config.toml
n_head = 2
vocab_size = 512
lr_head = 0.00717
Each number is 500 + 25 x the weight over its row's rms, rounded and kept within 0 to 999. Layers, rows and columns count from 0. Numbers have three digits each. The size before them is the row's rms in percent of the matrix's.

# layer 2 MLP down (transposed), 768x192, rms 0.106, rows 447-519, columns 0-95
094:522513516490499528497502513499474461515530483464499505511496534543473443508442494506462496469492505511472472474525509432515522504496450460550515503497489497482510519486559483491505524486481464464525474499527488484499521523477503479487506499469457502496491510472517501514526484529504500486
085:517505478506477539482481518539504495477516501488495487481462479532547516516534516519541531498514499570523488527514464536520458517496482502496562498514501493510477505514493497474532495474502474492482517495491489501500515464507523506475478496510535479462526537495531503502516506563498479490
100:515487551510481509494481513460492458493490503452512521512482502463540478496480502473532489501497490485429513523483509510497467440490480550481523486529465481511458452495482478492509498493543493486490497441448523512481499522450514514517478477473495463527523513526473478488460479537473526524
097:477451520505519459540553527478508481501456480434520512547448493503471540486496468466557493507499490513513513512518460505512489475486471529528531476519517549513487494477493498471484451499504461505506460492532489525473530514497448508498536501487485517448512497504526469504556459496491507499
101:500545520515527482511547508510534517474524474466456522527483493499466470476485461511529459489509491488493470493487495523473481490472450495504514505486489501473529527480478488491469546491538495510495483486486487527519496483484471483517528505469515503487486526522463531476477467476476521510
102:535484528515498495424526502489505480485539481520488460511524503537522506509499517506500496497500476508523506499495576495503522507478526505530518506501501485536508515471512459503539491516479493498546563512520496510505455470492468538491531448496502477521489453482457511486530471463494492482
085:488509530508456527454469511519510485478543477511536477471491486478517491492552471533478493538537488481455483525466495480511504483475501488522529438481498505489496513469520546489496490504508482528500470483512501489532518507481528485484482479474446502496523475550522466548512491540511527517
103:495488516503487534498478522531484491476484452519467502488499508509515471507512486554516497499544493500534505533495530542492476490478483500501479529481528554484534499483463534494492503487526487494471493481491481512473523516465521490464477499494523460438534484518493509501479471542475493526
107:504493504448511485466498518517516501458495465533503489517504506521477486489515467504536462499501473524473551474485517499532511459461498505513511459496500462522528495486497534505521477522507449518520481489512520542480543509516458464512541465481524514505516506515478459531483524491548561517
084:547457511544509521446506541504516489513507520503500510465527474531512517477457470532497521477494555519532522497515533471553488505505523512494509468496496551511581500467487527530492508510504496494462508501476486506524483531465486506475501501468499499461486488500486500513495494527481527490
099:482519460467531500529533544499541489440493460516511487488450494496448508468522515538512488522467533525508478492499464498536441481489490528490464494533524503533514520492474470504487500538556508479474468477534516518472527531508490517483464524523506515479490502540496496499487533541450497506
099:522500516508470495524511533516507486504445513500487463477517509522502517550508432530445482493449480490471485498531548509477497523444520499486479528495514488554498491505483519505503474482483525457496522513462481516516494487494514479504474486494519484502495514469470528481519496526511514505
111:525428477502489509492457515547505538476543482501507490499521492508494491478508490523504473505502530482518525542493529485485554493504476518523513539510523518500472507532488495523489482489482517547508538495496458450479507512431540492509442492480480502499492453497502507511543465477521506494
091:519497515468527493458502467502530532447501483504480529493446482514509495487523490508536497522485502498457518505480508502532497508484506495493503468513490496466513489449434506521541457478487447455498496523541523513469480496471482464480542471526495472482511510471491552527480498536518525534
099:496536471498551512458532499533460436486456490446486541471498501511507484502474527506492525499477445482534530492498523504479490514484492546543513475520513501479533464524496518470496497477519466535552491492501490494507508434512517479499483536489497459483504519500480539513469501474491503487
092:519504525459490507483486500496517533488547485478494472509499481570512526539512447496546517560492500496529489484515511509517498478491491527498517504524488523480502505504482470478531523483518510478490532486498492500497441487480526492495552487470509500483534594493455536516518468481481527469
106:467487470455488499495505482488533489492506496457467506510535517533499441550489520488492468523507528521522498455543511504490549498477471502486523493473478471479504494533503481513496514503505479502519493499515480487462499523502498503462523507470551494512549465487478542430483501527538471458
106:457506479479554503500546505505500487484526466479509543487484505514486509477522518513495448529494483533529534490519502484534507497486510531492536511472519513473474532516458503519497464533506501465475507511501485540494465485519490482515489484517505550507516483494482520480460526504497500428
097:473558510523517490530511530481550492491484469492545536466491492542481496509486457498487496536484509520526546509507519451471534532475488512527534493479501469486514496486489492476486482461523489502496542472548449481469483484508470508499467530482486514478537497538489489530482489458532494459
098:482511538479501506482516518508485498517518538517519507533545478510473507490492488509495528486475479506490542485475502444523494451477530486495498477489512499523483479517523522465488491477495476507477481471538520519497537512474502502485505464481459506475528482535462519528501481563459485442
102:526483560546535540493509461440495522547526493550478531512456510544501486540499476476488503488485441508496505510529477502546486494527475524529516471510490537448485528456535484462479517488502531482494489520534535501488498500523487537497516520462490484482532494549493487472535515511500492483
107:485512523494512477532509474508489544494515491536481546537514516543545519508493530514503505509475524487490510472499480490472511524495549498564522488522488469498496541492501531521519454477523527509486453522462472507482476507499507520465497492472456497473462553484459501480491503516470485501
098:489505503495479498486490521489502478471506524509467517518519497513463525468485548469483481513516501469486500461530506465487496507452502531522482494481479453497492520448507523507512475497524505499525495533481507494522504517465492535478526533481516479509491522502473541490476496534516517514
105:511494477512517527514506486480499437450495503470492458456534486531484462496524472513501517527515527490482451503493524514453542453494488437470503473477490487471520556516556488493526489480471500519502527479472492489507517507450532526519497522481498508545500498517501513493464505477533461477
106:490521453493525492490491487542488488469511508471451546503509489509496490494497521514473470502500512533506466463529502498530497453491470513530507453485495520524434505500479500514540503545497460527481541520497497488490427517469479487499486507516526529479536508492507528481484530493484524498
099:460512518499506502502515520475495509446473523518478548504480496489495481543512519503513465506516540506501460455468501494467498480456493563507507440451492477532492517503549460516545533509490528516449473493458461438506543469475504532468540472478481524473517506485510499517512490540502499528
088:457494505511486496514540508496517500535499476467502525516451472529502527549476503522503471487529479490486452490467458498549545494508482499524514490487470533518458504511462451510444558480507481482480474480504491504494498499496487519510481499531496477530456497489466489524480468493483526512
101:529555526457515515475476497489479465494498434464526524476457498502501517477497486512531522512475470479477540466533521461478465466493511479493465539508523485490463524515518523525497499463491507489522505497500545511519526505552505472504507528486522500413495480492435524529529490529511506502
105:541500538523503449501536508511549463525545484480506500525504521499493513522497497534501554490463513451471515480492518525474489504507468494520562500502490496432496532483475479510474468475484512523478463517514529505500507485472515504516526454531493534527478506473471477449534437490452508448
104:496516522461502489460508492479464513527523488512484472500481445450499452458534513465496514520505526514502509545512486499549493509490481512509508482500479474489495494505514467480469488464527540460511465498499522496483471476468515497476536494509555470475532503520538509497508454533521487498
103:505570465481519489517512475509509488501470563501499477490467487502489545525461489511463514506487507493484498510476475537531501503440493463482499473462515502513499504474495487479494469507522496514555481510495475468518482540527500441421468464495521508499523534521547484514512462516531497509
105:511500487473493483495510518515515457494531516497475490505479479500499457499481543506508451533481501523528490448537507492517495513526501519471458498516505429514523508508477479499492528453457501491504514495501513493449488475517538566480438497541515496470493484506503511501542477522516484488
106:474447518488520490518524435473537518520503487481503515484477489488520509506522511520510529548548499457497511478497494517473487516526502490497519486493483491490505503511488475525483510472483464498489474488535536520550508488461511503505545482477464520498476473499478508508466495540496491498
100:496509501487523494523524515492522471498505536474493468455507498537520528510507525514506479515466511503540468473496486458488499525494468516471528502478557485441521529506495498467513514519510488489518504543478494477503453476488534480522509530450534527483493505510484515519537497490504516522
097:552471494498473489478494457487508488480527498467508473504497487525470546498506490488511481522500490496525504473513455490562493483503507501526515520506471516477536526502514529517490527523498441484449514482519495530519500518474467453507508451473508495495502496487487494526515479527512524492
101:489450506516559524509462486459544499534531484475461504499524497532516466492477503522493503518488483531497539490526506498530482510512479494490492521485483511534546533519486518517491522491462470476486535465436483559521496556481508475502486500476514541525490483495491469508500464516511517488
098:474479508522494552496503508482497447538529496466521524537496480515472487517506526491439494517478497529494509515506523485498497523557531563502518518490520530472521510506497452479497533471503481538511519499508565481490551505505484549484517502465504491491511522515528482474468510478412535480
100:535512513509523483516533455531481487522493480479469464490492495478475513501505458501510529486476538490495474514528490465546486512520497497474509502497500521529495490449485500498524495525469528533505502481452474506556487523531495500482473509497492515492482511482491545498464486529504495521
093:507475509451492523480527513527501493481489475485486545435529517505476486538489449510488512474486461536482543506499510485462471549524530497498497471490481487498520501474510483493500492467535490510482479471450466509486519514480449542467513557511510512498515491489456516502504495545533542523
092:505501511491523522508542498505520518485480506474523520466532517532498483501485524477488550504461458476455495440517480439518487480501503545506496449495494482511491497488508524508506493538540530486503471506520519543496509489470475518488495486499475478527513470506463482462459536551497488474
101:502474520533524490495498528497531469517535529490494514447479478500483480505492512495510489501504485517455495501519499533524507511504485531503533496485463467458493520507546486480502454530485569431477493515479523481511524504453516476463515537519438501532502462486466472532484516525530480485
104:493541505526560507497492518519528491558456479456522522464514478500498532532478487487469503497504488492483541514457491549486513503474450467493514526478463503465508443534524513462439475507524534528463479522496502469516482518494457508489493511477468484523505517480482490522418487450472497499
103:508480466599529553517485498496459499488490509507475510477536509493496504505488528476514490476510440494484540550491492483530464512510484456480520504468469503497511487464525491479466482520485545498514469515443517499510441488469455491494534513489488495492529490501512522484473518505555483519
083:556485481509512509477443497543515497498494504525524522490470469508539538506524500511475507528512503453483510467490498494459511494512483506578506530490494496543491520506499462503489501504505482487507539471498503501476542465520457511484466417456530511411548478485493496491535519518479511473
098:502510511451480504453492495539497526566509468516572499504520487500504471514494502487514491486438503518470525498468492462513525492521475454494556525501504438511525509500528511473460496490489507491512468541476543527500522500475471543474495462538525525498504482461497486507438527511477517504
101:519506484540488499489527528490521499480505456454483513485495480461506475518475510522493497480524515505510514493570514468479461532465523471491527501466520551478489538504498534521474471453546519496460515479457529502512497520489509491477476484430555516507490486518483471467479491489496511491
101:499502482542500494527484541438532495527486511494481479508513503503510531522490480500463474457467507484485524487451471482442480490559518543481505485518483521464550483482493474480499509514500501508456509498495524532513441514486502503470480496468486505480489488550509489502510570527497444501
104:539514468515551530514502512509491433502504515518487465520525519533482493449481520530496476475516471476490405502469499474506504500504506495495496516495503545513446490489520506468535467509542506424543469476514512481498511514512480470503467504504507522543481495520493511538464510517503501546
107:525483466498529503469457476513452489480491493536475480528500519524498507527485486517531469516476531495522563524485492557500506534530525445524496510532465503518457502503503515506507488514525504462505511480476538523523501490451509462482500490496502484531498498469497483559470487536529514489
103:538480493513451476497513524484492524499489548468511482508508523537500519511513531470483541459495492548466517495474535484503483500482566526533500532508509543505484508455538508515510496485516568486548489516502534516478546530480531475523527459466570489491559491538516489498548504533507519512
100:446457510542497472524489526495440509492516531486514519495458503494538526506497481510482489538488488524499499462491497486496473494471499494443492515463507478495536518495512520458484516500545512514501494489486466485472449527501491483483486518518470493513494514491478503457446501524474527467
045:512504505508479499490511523511486486452515474511493490490509494493501492498513496518521499497469459533521523519493513472483496542501521486480505477524485506498521488532523532482508514470498486503501518526453489489487488509486469494524504539468503530460513499456470528463521457540470484550
097:530485503470546454490461458490542483497497495486475491494475460546517504490511509495545506467527533518445552502483481496482509473518495502497478490531479540496507469520529453523493531466535515493525515476506512534499502507491485533458482486505522544514476484470493501482490505505504511510
097:571496495497492517447488515525497509454521497506518458497475470526488458524515500490478510492472519485521471503463521515515513478496469472528503522483443511459462502438510509486477488441517495524525455525514506503496491544475500469471502490487467508507485509514465520501511472524489515512
103:545450517518535488473509530530530479485509495514503507490507464507468559457516514534520536531483529514523520505527487469483482505512505466488490504514489499519499476547509489513460509486475527512479543505526504509544484511495516534519502496498494529485511470519499498476500482562520491468
101:501516531478523527496503510479477459462495486440452489517468526538493490549479472469458483547523454497485464469493508498514514495448508507496491502476499521519496481481503507519544507511509471560513487467539457508476533489497516493517524494472476456461510510525509467544538459518491492498
095:505491527521493531459545464488507504521468551518464493482485509512463481493482529487486504483549452490488484462476499481562515487506520530461464458496451465500543500415549513478543499498506486497503489516513495508504484513486499491516495474506499487466464493504456535498498518492485530537
102:489477536505475490523523499478488497507524485510538480476483509514517513493496508526527519523510417549480506439474482474473537490523526499469496482476499484493462514523539521534525495492568479560491514515524495513503489484507502538493516502524513520460516475507460501526486496529536525500
104:508492473522547515477496514514506488493487489492496516497488499487443478520514511516516481508499504489519511532496505459497486456474481506505496522499498464487495515541516478442527495467468462489530483500536500505480521470534467438449490483511540499495460468464468524496480510522501512514
089:476499503500471456490482507505517534451505495515501510508477458509506487529565527512546470520465516509513473499433492547513576502511484479527492529485505475528496462533487480516514507476486460508500503471495531529453517465496548511456478480528489524443497507505480503493486482495507540504
103:535529493528505527420501466476489433520499530523510498528466466505511485501531475446522542512526519530486480521481488505486471507502535495518471455492529486517554458484510486528513477469528459501503464492498477470526498509507506517452527490516503472514529514526506492514473465472509485527
101:490482514470527469510510580531529509510500480502550500492522515546529546522492505492499492514534500517478498512459527464504523524513537488494520479452512524505485490466491498478495482499497509468554504514496522511481502480441476519491526460478511507532510499529491523465486471508527528480
098:490530536524490501471511504526514528506499498520509546495462514508531511543510511509469531545535523447531528484494487500512556494508515505486509508449467481505460512467526499488480505462509488477504462497506472499518536466464530546469490496504475486461520505547506529489460488485471490491
100:497545502519478495464501562497524488493493491511528471510494496487484493509510477532463469506466543499513482477545546477420521516469473490530496504481505474470525493508469487461554524519473496529489489450497494502501441481485499486493507485461556464478514521495474507481518503495477482475
105:515464541535506487501473507523463514537481452518517505458515516503442522492492492507517466516528499517451528501507445497468539496483480483484543556497469502514506478511503480497504577508520484499493529440440487492535493501515498466496506503446517491493517492521508498505494494515501534453
097:488485489500505521527505512482432464500501525536543477433498531513554496505463476470493494523482487483508490455521541512527505511514517501485519519520513508506468495490523527476500467513552457504497493486517501491469490520503480489485499508499470490492535484529496535509526544518502518475
101:522476499511503481452482480480532490503506469492502527484496521499496488491464509477478597484475478480507521513474486483496525500473536501513506502477500487526507498523542485465487511474526501483495499519486473498498486517465476488541542480516455508497534497500487493496454509526519518483
113:515549490491517470472540510485501473476523494509476499492482497501535517478500499498512498512457465475502521500486492487480507448509507494521504575480432546504514531528516504455504484528525494489500510484501488476491506541507448518503523442488459489485478504523498498505481525540511534507
101:512523540469476506492493517519482469480475527510484526527504466495510532492483513494460522500499510499500503505468475480535518455527487540486508502518480526532473467535539513476528449510492514458461467492527469500500509532519485493470506478550498487490509483485521523531500479529509501526
103:480520536467472524513489512503485491466493520496511490479532555492517527480477523488496514467483475511513524480510511503508486497485503448499519475486524474555497560512496513498529503487523521454531543522485544493498422545464476504477515507492503525507505494472474532453495487516525456519
100:497528500464479463482541475511500498516467504534513490507509507488478487487501538452505505469493431467504555503467501497480458504465504485483473478534497498491493503476497438466489523494535476511470531509493483496537519514527456483497525510489468500537488524517482524516545495541422448503
110:525526516472490452575513497473462506550478501522511511473524481529518527472517457505512497503492476488477495513494508499528542475506537482538522492481524510558521481455499469479518520489514497511466487512474491501490551472532479504529522496519511491461496568507540510457517460531478461498
095:458516471514506444531493519544503545503480513488465475498507500532456494485527520490483503503505524513509498514474459473514486499486515506499507510541507473506480517477496482479474482487503486462510522518450483532499466532494498499527554466477504498490493514444494550516474490471470509495
# layer 2 MLP up, 768x192, rms 0.112, rows 448-519, columns 0-95
087:504493476517487521495501499441521516464522492511522521496491459474483483525502512447501485498516486488530460493488509447470487525461509497492494550532516442494508502510490518504517502511470479473462541464508478498504481515503491499519467554518528509509475478500496464524478534490521471498
088:470509509515522510482486508497489459431497479458550506486502521533481458508538509524560470462519479513494495517463470451496522493525505539519527504522484454511498513504508491502524505481532496536497511481486520526478487496513519467491504549515554550513515526538480499530485510472589534536
094:499473489502518469530496534467487506497517471484482533512479519479509449503489550447514486426494481513474492498490470479472501502522488503500503468511505453502550515490498500480506513510456485500496495510555465503479469476527512489482512528545476521490494514498473455540521517486500489454
098:461487512484499485523477489436528505502535486500505488507480485472500478523529476552472479500490485537477476530506500480487502534455492457503516506482512522502443551534495473481461509514468520505512486511507473478482506506498537513550487504453471508528490512501491504546467468542488492468
105:511470450503473542469533492493503525490480518526547504500555491459482498457532531528510481486487501526496502508453502494454528528503506483511513473527512500521512570499497494512525495495488518502534561526474489508522508533536502530497440519498526569485522472555519530523491523453502469512
091:492526501532536510496464483438498476484525521477510508494482509520502480486486483540519475486480488485475516489476490502484484520440475467440504491479503479513489492492438541531494503530461531503538499521516511524496458481511507532519469535455511512528471502525525467496498539458498530514
099:466503469478442512508473534512479511492491506539499516506486522532458493467485477519480502461500491515514492506490501516440499546474469497486482463532502484567499514523508480542521522483529508486493568504516481531504519521541452496508470504564495509506532515499503504552501526487501514544
114:481523496461487496532491548499496535492498478481502534498534496528495463499556514514485502538543474481519484545502513489517496558547502479541487525542499478524483547498504512558542548482503477522507552450502486455484498494500492493520467537486490523492494490482484506503478499486553474521
086:481476522478504504505491495489520492510453471502510510489515508490502495471470483498485485533498525536518461533477496466513530498531526508511446478524515511532521487485461551483530496490480473515482516472484503436549497497500504513495514521486521520480482462499500439527555522507488486483
101:485451478518540537527525503514488481517500494469504505496510496527537491516492471496502492503514489491518456558496510483505484482488501461515451482490530533490492533514501498459500515533505474481498536478477539521453518496483508521521522480554498499487447510545485523507503505489506537476
099:457464472481490552511524548491521493473492499504476454503524478525502500476522466496493494444477530528478525494500471504484444499504498476483524490483534506487482525487470497497463536478489516537502483534493518470520481502479472498501514548478481538556437451507453478537521496538503519483
109:502493484456492502523504508508438488500532519467530476510506526523495486536522493468486471462542508486475499517489496472513513485460482464462505511541563560480488510511477524457483521478502532491494497490495502456499570476528496527500461496503493502496476467489467461493537500536521529525
088:508498442512463473464495544505489511472490462531494512501527480534465528489535456502467487486477546499468498508533499499499495536496560495530464530536471500479525490533467531483534464524479477450479507482493458520502517505466512493466470475531534510549500479471499511502495501484569489545
097:457542535459501501499518520522500525475464505543545496534485480495453526491508532480505451514535521487505509551495515526493492550501494482520502467478519530469482549508507480546469458490528535467515525477484501502467495449504474510455457517506514539525496473513501489488487521483499482513
085:473478484496530511512495520512509467531472492509476486574500470523489501457550476520497453485596460488532514497493483494489482498518502493495493482501542479506517531482471535497508472469469466506485488489455491483504484507483516529472499577515519508537447518542476495539494498509558507462
105:443492485489490515547500501505446541460482468527529553493501491500498464509548485516453491477465497505518509472478505521501482559505514486510516486485537488499475483494503507480544523479507518496484552510483508511470501529458490522514500507518521524494506490474457517530542509465518519492
099:465490525522529486481505484458493505523502514518509488530530523516506489473483481493469500450495462514486526495504472477512509500539501474546499500535458484541511494516504469452482485559512463521462496501517472488482528458505501523489480524519524515507503507547485480546493502522556478537
093:468503466485523500552485480492484536455498483575504486503489483537484538518491511483456482484486482532491526471526490538510490498489500519518473468501526528495481476490518514494486480508515519466555522484517521483437514478462506527507483483528496542491455522511469461465521514497557533541
099:471477474503515503516481530482471507492516551517495501536481465516485484524474458457534442511464498499506495500490484497493502517468531514509464510531502515482468529553486505477483493553526547519487469505470527435510512496504526518502475491512506502552544523523514497517511493502493539497
101:501526483541479512521522500506484495452480520562527555528534474528491468476522448475518507437500492508520525503533523494498470532532524544525486454527512497513484469532508486505506527539504516491527528507557481500503536460479508526522473499534474534481500531513547461518493489529555516510
106:471514502527491522482515485524530487514530427532507524498503481475511498516490515532541525494535464479449477496507533493466462494462499478478477544494496442487474511505522496507507458536542489496491519534500495523527521512504531520474521507475515535506476522513520485556490520458516525532
101:488554462510497481488514490468437509504451527549474489505529476485491467521523497458529473533479471487540529514487471485496478497479524503525508506492519480500483502499497461507473476487497529487495510515532512481499511489487516482550495535482534544540518504517509523505500525506498473465
110:489521493498472497512485478437499511475437509566512494516520524512505470504514481467522509495522489490437500484506516544509482527510486498508460492501505493491461492513513475481476496477507478495467471482491532440483557505462491523490496481529504494509467471494466473467520548516514568522
107:472493502435485529499496471500501488485459516503489535483507457505495495477530543506505462498496485499480492491493513493519484494485505500503477470483508493475524485494492479504486503505502484509541515531538536513524504493481540547525523500484491550537459502492499490512479540485475503451
098:475499507479503498528488492480453546472488522465499504521454532481487495499487501524455507486469502536489481509479474537502457494502461419532446449473532534523506498525506512494544478498553497470522497486530523514483483477480501510469492565535515523511463465506485498508485493477499552508
091:489491509486487491520475492484519531476509516523480550513468523461482515567498505438540492504500494492523498506507446533481456499503472485491477495477488494556485484501462485514506523548476473477553512514521465488486515505499521473522433488496487482505497487497511504520489464457470460491
101:505549463455497499489495542483477508476477506471508522481475459498490529504510470493479523430542461462469479492524528494507493487520441515499492536483572452504502477541455503528502523511474494533536532524517528466482489493520497512473479510493545491501509503497506521508488505503508494528
100:509536468488505486487537504488511470518466500529505517523509449514529509517545491459486517464518482491514469495521503535478526553510517511530528482473461474541521552489460497485544529503529527519503561516547513513499486473512472477507485506490509519544493510493515484493517526500502509493
107:434465506463451505481512521483511545475487456494514509491517485494484496497493509504542499469489487511457516489486486528495493538516460509489504504499495478493502493511485515504522514526468526497525489532524437508451503521473514511500509545516571558550520490471498515488486534538519469531
108:497475523520511477555485481440535508533515482516488506516486530496503518517555449491510522519496518518537515496531525504501481522482464530524464529474492515522490476482495463490520522509491511491470506558482476458494516489549545499530530464510495523480459483540517474494538498485507524466
104:469491502464484480487468482477489500480511466508488496518522512509514486473508473502517495433538484522509562501454443492509495528459531484468494486520479476535504495507470494501472537543496494509486498480497474513512533492495470482542503468505483540489499547449480487518513504455481458518
109:497447484485503492534473509494483488488536484526565495510539439480509484495521469497458429502515490498540522522484521497463491481457527503510499500480491503536465548520487538474520515504490517571480502520532528538489547522536483507497480535527494512545503536484522501513514488497480498521
099:460556470442508461514467493486438486484525498535478515475506522501422520502499515484477510445491492443486522504508496517471509502476479477511517485476537506479472475508484472507498517506493478473509483489491531502493535544533517471496497516545553484520500474517504541533533505505514542562
083:482467521508490514488479549498519486497500497497508520497511502515462460437509505507531528487476474487466477507528483516502506500537508493510465504478489511532476505493519523505491540530537491543509503468503495467507563483507572476495515514491548528489510520476512465538501474514555502557
100:456509532486452471522453522468515483507466494510475503486499484499485520505528496516450501523475515482482451495485460495419550514507447517482483525532492517559520522520499513521526518554448509468482533445556457485503509491505495495500481515516472507502513518531514459534487466521541492538
094:526509467512481513531510492510489479506495458497533482494492463487472476459556516479478509489521501499465477526520526482501498515541542531479504555530495440494515501534529501553509505513467507461540548473496549442481509522498555502483456516443497507545491505470510478501477487501552498488
099:498496499531514546521509543513463499510483481527534494499533502536504458522507506544470489484503499523484462514483527521520479502562494470463505461551516534496482523531510495501553480489499511522541485521513512529515506481489532546536505543504469505487516472501474521532508506482535493534
090:520491461516472499491468489496528490480452489539493518492527534481437500476485521516517461492479524462494539493533514553454492564522450491536469453543509452514509519504492462482504506538532506496527490502476532499424514452494484503477459503531482515526510500480466539531512502490533527512
093:470475515531537493526510524490497462498474525521499508555454516522522466516513505502486467489491520472521475487504512462502510486495513503529461529475521509523501490568511503481511482546475509445503500474542514503498482497476512532498505488526476471503503534509508438501509504517527500494
098:494457510467483515516485510511488543502517492493516463475505525503494498520516493485483501495454523485521506472453484553469484487525498516499508502459517503510473538504508492517532494542504518498496500519514500473466495569474509501504543506516522574533532493542533532539470517515518494528
105:480502477468547509528484541489474526487510538522515455535468445519479526500513453516474446495499446506455498501478455522494500498534514496484468541481575486508482516529486502498448512501485547486516494502474512453469488491499508517483499531483470559517487486491533522466485473521505500482
099:502497506476492550503473503456537518513503461517558534477512518469481456476485467520505514493490487502490515525461517474496505514510487511538477491539503494538503509561507535526488523509504491537483520487492468510537523528508477496492454505508499556482494523511517482504501499484528482559
087:517530486477505497539420530486507474495519527528496479500457481482513494480510535450494499522511548506500510472494450464488511509506498455493522489469530508509486487508489515528455514463515509499506491508517484439539514488513528523508523486483479489536504505485499496461530464489518520494
102:463508495513503482510484500508495491523525469548539500546477521512498506484506517446495475497473514494511434482483488529484499497491469470480471508452551513525514451569506527481477471494498503482490534529578475509508528496517520494501514471514483470512481514509526475526525495518496506506
104:482519485490534488514456569513435471449530508526486497531523534520494470524543506461499455499492510447511488555493538481486531477490507504525498526503523490476457512518513484511489457481477472525481496491508479497497495472549495467457488470495488456541472510497484478511488501516502495497
101:503490497499521482493479544504525548476514545487515481512503511479511465552464469481511481485509532468486499487527525559501478520494474453437467527512502538508463513553450488513480476480497489493513511508509548506485466530477508544514495523546499566508499490526519559444534488456520489512
103:466487495475504474516464571527521542480503482553522448509486454516499496528506476477482510472506495530472529484456495492497499464484477489509483550494524497501471500528494490505464506550459465450475515483543483486488497543494524481466546537478523530499489501570559429504491495530503524501
109:474475499451487475518481571515508506487449502475504483511501499517487496525502553455534501514487521469511488507513499509473497453516491486499482536495527479542494499525526479525508536546466493452515541517562504460470505508516559514479509506484473499561504518542497531480495507528520509531
102:477532480440530534520511488512466504456492541493512485541500509522513529515503479440526474469492499489505517495507531509494524536538528509502512474519511471502455507498519513531446492511480542483505504478526512508519531525481499532468475517505517495543523465492498504484526483490495474522
100:527498510519489502509533542517479475471536478484495479465561520436517472494483524465532491523483475459493506537487546502486486535514465481527474497509508514524508501512527471486525461555494496458520502516538478500482511528496523518476456542511485520528496495489498488529486486506535482483
062:458477480466502513528478516459483494478488446505507515495503447506461513476556492495510458490498492481499472519466469498493463558504514502516486513507506482511464521543469513515500495514484524486539515490543473465502527493500535507503477488534488495524486516496520460514504537484554551496
090:441445487444519507534487488483517473513474494510516497506479480493491488504506519468480491478528460496528499537493485513446503510489519486472503539460526492559481508466527489525500500500494527534518517496529477456491530492492515482489473531507459529564486496497490480496479474499509449511
096:523484497504488459490489519507498499483497485489514474510516496479479529478582456514483520423481518456512546495512472481474526499548472490489498522512497449515501559502459460512531507505449523500488490515536516478464501522489573477492508527503476520549525523498480496467501508523519489549
100:495480485491524546501482506487496504496486485489555526505526490524516508482522489553484512509472539482494522495513482519463515546510471480496487486563492502569476511580506503544469566464483517533441520484499511525528536547514475511527471509514485507524484503468494512475514528512515507524
101:523503508504514560507528542486539507509497500502575502508536504533489465477514484446484485546470469478507521508476512493536495463517506510502471542547497502548493544511525500523506489553486500500498491506505498488492516509489525475491497521489474530506466475565516472487487501495515473476
096:474505517514510529505485498515537507500484530477476517536488566550523481508536509477521446489526524504481552537504461487479485478524514499490501500538509472491471476500505503483508555469472486504475487493512442507475517459505509493559515518491538505547488529478507492458525504524558508462
101:510509510465472559507453523514516514480518429498541480472515510520482502453508509514534493519528488525495489495480519522451502535492480492477490523511509492515478509487503505541509475538523468511521525495496438485505499537520515514498500497451544547512474511535526512524511494490516498503
103:492501511490446524497485505447448460507493500478522504508556532501437468442568479502515482473523457530524526517518515521478483507521533508551503518503548457502528491503498490521496516510500464499531524509496493488478538506487501476536508479506516522505501520445481512540532493482533477522
095:485486461506509546510497479483478515504489512552488472498511478460511487484505504517500529508477520463438516476535460480508528508454496490504478461503509484511471490490496516512492485499495485469475506482538480507496508516509489529493457476495517478483487510497526525455532533472539507478
101:517534493514518543513543551556461510534509531465492519502460474503506492467483487508506476472507453526491467463486491501504457538459470550480459503506564468493530500540487539477500498536497514490529505503509446472516493467508496497509512536502497469519460452493507492512518518476503509481
103:473526459499515524506475576511491527512490497536553524486517443469519491526516504457468508473502520449520482521475506511495473506519507498510523533494472485471499501488490488499479470491480519495517553501457496489469474545508480444453513513515499520559482471489495496496502501455546489532
098:472508486522493559535468544519500572511439453540506506475494516500496511479464482525509498498508476489509474484462485505488529550502541513484520499464472510467511522485495523522514463486513498494566548504489454457456505508521514509502523506554468535493530505502502507509510513477515488489
098:491543518506488453490499501477464524507526504528497543517514513537489478499526502482499507473515477458518466473534514517513480501442478447506484511478511456469504495524529539549537538515467485494511516499476511500525505511526524524522526538531447515526455501519528519512493482481514461521
107:485498512528522490550528492457510482465459477543490501509472466489445454479527490509500465480530498504501508522450443537501476525497514516518486463482524556498462554499480454528495488463525470528487483454495494470448480492519507475504488482485508478470494460517480501469509563503543530490
091:492495523508472505537516495493480476485449457481513497482523491493480480507504525497517458541467474548508494475491500505533546494506514466519470535482524499521489575518475476537473521544501508455521478533533465488466522537496530500540474514477516528563516519502501526539500498501488517491
097:509485477497517497485471541508519509479489494559537521478517505547478511483488487476475499492536484487502511515550500524506485522507533474510513542470486534550482531514498479483534502521525544491516513494480484432478511556509469469475518476542479523560504503568527502503470519473556488530
112:491520502443490461521489510468451513479469544492534500514530503532503467495495480515529493519530500482496488497465491521483485528521526489530483546505522478558519540500499563525521501492525484511555543492508508488514482537493488524489483534509494538522511503489522508539536486490495474511
102:502508499501470487480493557507502523465477503481492539523532461518499519489479515501464457490500515486498494501476466498452471527525519439482507561460507481554506498544494528523521464491490531504501521512544518533468468496562537523441469481495517505518486485518514530470500491510523484484
102:481517518472495481483454552503511508478492515528485474492507522529525529528494508481501532522476471485530513490540465518483478480488527527494517508509535456533526515481466506485532493544483482484513488503538519468469514497527556489502576533491510512551492536566489489508467533537552524522
100:453505510506506464506518495477488520491506472552476497538498454496525458470510454464495463482504500516508511561488504515491481532510533443495482516515542485520409549551503472502504523504506506549478499460524486513507498471529516484537481500515494483510519500492515528472502481529500454483
111:516499467508498475537502504457475478478516459523514493497485458475493486486526471523505474472529526507460482492478479497492476517522493509509522505484498465476443499523490473506483518475451485494501497481512498510484469571510526506519502527521498537526494486517453482534532549513510471491
094:511470505483541504519458495500509525517525514505470469528561450475496502488493496529507503525450506495487507560488494535470517465498456501483462534480467479503496552490519470540492508558483503505532521532484479514491489516517578508505498517487535496508507480496528475487502473443505532498